{"n_layer": 8, "d_model": 512, "n_head": 8, "n_kv_head": 8, "head_dim": 64, "d_mlp": 2048, "vocab_size": 19489, "activation": "gelu", "norm": "rmsnorm", "norm_place": "pre", "norm_eps": 1e-06, "positions": "rope", "rope_base": 30600.0, "rope_fraction": 1.0, "qk_norm": false, "attn_scale": 0.125, "bias": "none", "tie_embeddings": "early", "parallel_block": false, "extras": ["capped logits"], "init": "uniform", "init_std_qkv": 0.0244, "init_std_o": 0.0, "init_std_up": 0.0244, "init_std_down": 0.0, "optimizer": "muon", "lr": 0.00798, "beta1": 0.95, "weight_decay": 0.0, "lr_head": 0.00794, "grad_clip": 0.5, "warmup_steps": 200, "schedule": "wsd", "decay_fraction": 1.0, "decay_shape": "linear", "final_lr_fraction": 0.1, "batch_tokens": [32768, 65536, 98304], "seq_len": 1024, "doc_mask": true, "train_tokens": 405400000, "steps": 6415, "dataset": "wikipedia_en"}
Each number is 50 + 15 x the weight over its row's rms, rounded and kept within 0 to 99. Layers, rows and columns count from 0. The size before them is the row's rms in percent of the matrix's.

# up: layer 4 MLP up, 2048x512, rms 0.136, rows 2039-2047, columns 128-191
# down: layer 4 MLP down (transposed), 2048x512, rms 0.0719, rows 2039-2047, columns 128-191
up2039 114:42 68 31 58 56 25 70 28 37 58 44 62 58 60 62 83 61 52 59 33 34 65 38 71 30 22 39 35 48 44 46 56 29 54 48 58 45 48 40 48 56 47 29 41 65 47 42 65 57 42 31 87 49 48 65 49 55 91 76 70 29 72 60 44
down2039 120:48 36 71 67 75 48 54 52 57 70 50 61 53 54 48 44 62 12 54 47 43 66 48 29 25 31 49 83 51 42 66 77 33 49 65 28 54 54 48 47 32 23 60 63 62 55 55 40 41 56 83 66 57 27 32 50 76 56 18 56 40 34 39 60
up2040 098:58 33 70 45 72 38 53 55 53 40 24 59 41 36 75 28 49 31 57 35 59 35 62 67 47 48 47 66 57 72 50 54 50 46 57 47 74 35 52 40 32 62 58 55 50 52 22 47 46 62 52 52 52 60 52 59 52 56 50 72 53 45 45 36
down2040 100:67 56 47 60 62 49 35 47 70 60 48 30 50 25 61 55 66 44 48 70 45 44 36 34 56 30 52 70 54 53 69 78 71 45 55 43 36 64 32 53 74 71 53 48 47 72 83 51 35 40 43 48 34 32 41 46 51 44 48 30 69 64 45 51
up2041 095:34 60 86 43 50 58 51 69 31 57 41 45 35 64 36 38 26 44 50 43 52 28 57 55 43 27 58 35 41 42 29 51 62 55 68 39 81 31 54 59 26 19 83 34 30 44 59 39 59 47 18 51 51 50 64 83 47 25 43 67 46 59 45 66
down2041 092:52 35 65 57 33 62 38 52 52 36 41 43 62 38 43 31 72 55 33 57 49 70 84 66 79 62 53 44 72 74 56 32 60 45 51 44 64 35 47 56 65 36 43 47 25 25 37 44 81 51 67 63 58 74 39 68 38 40 45 79 42 37 54 64
up2042 098:59 38 59 77 56 53 76 49 59 61 54 42 49 62 53 34 64 64 48 57 44 67 62 45 39 35 65 69 54 58 65 56 48 35 55 52 60 36 52 25 41 58 50 35 50 64 32 64 48 66 64 53 62 38 25 52 59 37 36 68 59 46 45 62
down2042 095:67 21 40 36 53 46 42 59 72 76 74 53 85 62 55 56 70 43 61 71 28 42 50 56 48 64 53 89 60 33 55 56 75 53 20 89 28 41 77 33 44 38 69 48 37 29 64 53 46 79 45 35 77 53 64 71 48 52 86 52 59 72 39 30
up2043 104:79 45 64 57 49 30 55 53 57 53 56 53 46 48 71 48 91 74 66 57 59 50 56 67 72 67 42 41 63 32 75 42 33 56 58 72 65 50 65 54 64 63 72 52 47 48 33 59 41 53 46 51 62 53 36 27 40 53 32 32 56 65 23 81
down2043 102:66 31 65 40 49 48 49 55 65 52 18 48 50 24 56 33 51 59 70 43 07 41 51 35 56 49 50 69 64 67 56 42 46 34 52 86 65 35 41 32 64 52 48 50 41 47 63 32 44 28 40 60 56 82 77 52 67 50 34 56 43 50 25 55
up2044 097:43 60 92 55 25 53 31 69 61 24 52 37 53 40 52 51 50 54 72 18 38 37 48 56 55 65 35 47 44 40 13 27 53 49 53 55 55 59 46 55 81 52 70 51 66 50 45 50 62 71 48 57 54 71 54 57 33 73 61 59 37 71 58 63
down2044 095:63 69 69 66 58 40 76 70 60 37 41 48 43 28 57 77 35 55 65 41 52 26 41 43 35 48 69 41 39 53 24 79 59 49 71 38 72 51 52 54 22 41 78 46 54 44 29 70 44 30 57 50 68 67 41 69 44 62 59 65 54 45 71 68
up2045 100:54 41 27 77 20 74 71 66 65 60 51 84 77 34 30 64 41 65 24 49 63 55 61 34 54 54 63 61 68 62 55 57 42 57 44 62 55 64 31 66 25 40 62 40 55 39 63 53 54 53 45 60 20 38 70 60 42 44 63 51 54 43 75 80
down2045 100:73 42 54 51 36 58 58 70 38 26 68 43 51 39 76 48 75 54 35 56 42 56 42 41 49 70 29 34 44 57 74 52 44 75 68 74 54 42 23 76 39 57 40 46 69 57 74 61 34 45 52 86 57 70 68 53 58 44 58 28 52 43 50 36
up2046 103:47 44 59 68 26 37 48 33 58 20 51 57 63 41 44 43 27 63 42 42 68 66 39 59 39 55 55 41 63 59 57 49 23 79 57 40 87 49 62 16 29 49 60 76 50 56 39 41 32 47 49 39 84 42 51 51 21 54 47 59 46 85 45 47
down2046 093:74 40 39 44 46 46 78 38 48 34 33 23 34 58 26 45 33 42 56 46 48 68 64 73 36 33 54 52 39 48 55 42 66 38 33 48 24 79 43 66 57 59 46 66 63 61 43 32 63 58 61 61 24 79 45 27 38 42 40 43 42 63 64 64
up2047 098:56 31 47 32 38 51 20 29 35 63 55 50 41 55 39 73 68 22 52 39 42 60 55 68 74 54 45 29 60 43 59 39 56 57 64 54 45 56 42 39 71 31 54 22 55 46 51 52 42 31 28 40 55 53 45 36 47 19 39 52 25 47 54 50
down2047 098:47 77 22 59 28 50 64 42 51 48 19 96 49 50 57 73 86 40 55 45 49 45 25 41 66 22 54 37 50 49 72 59 14 77 66 54 55 05 59 39 60 89 63 48 52 63 64 58 58 42 53 50 30 56 81 56 68 55 75 45 42 52 57 69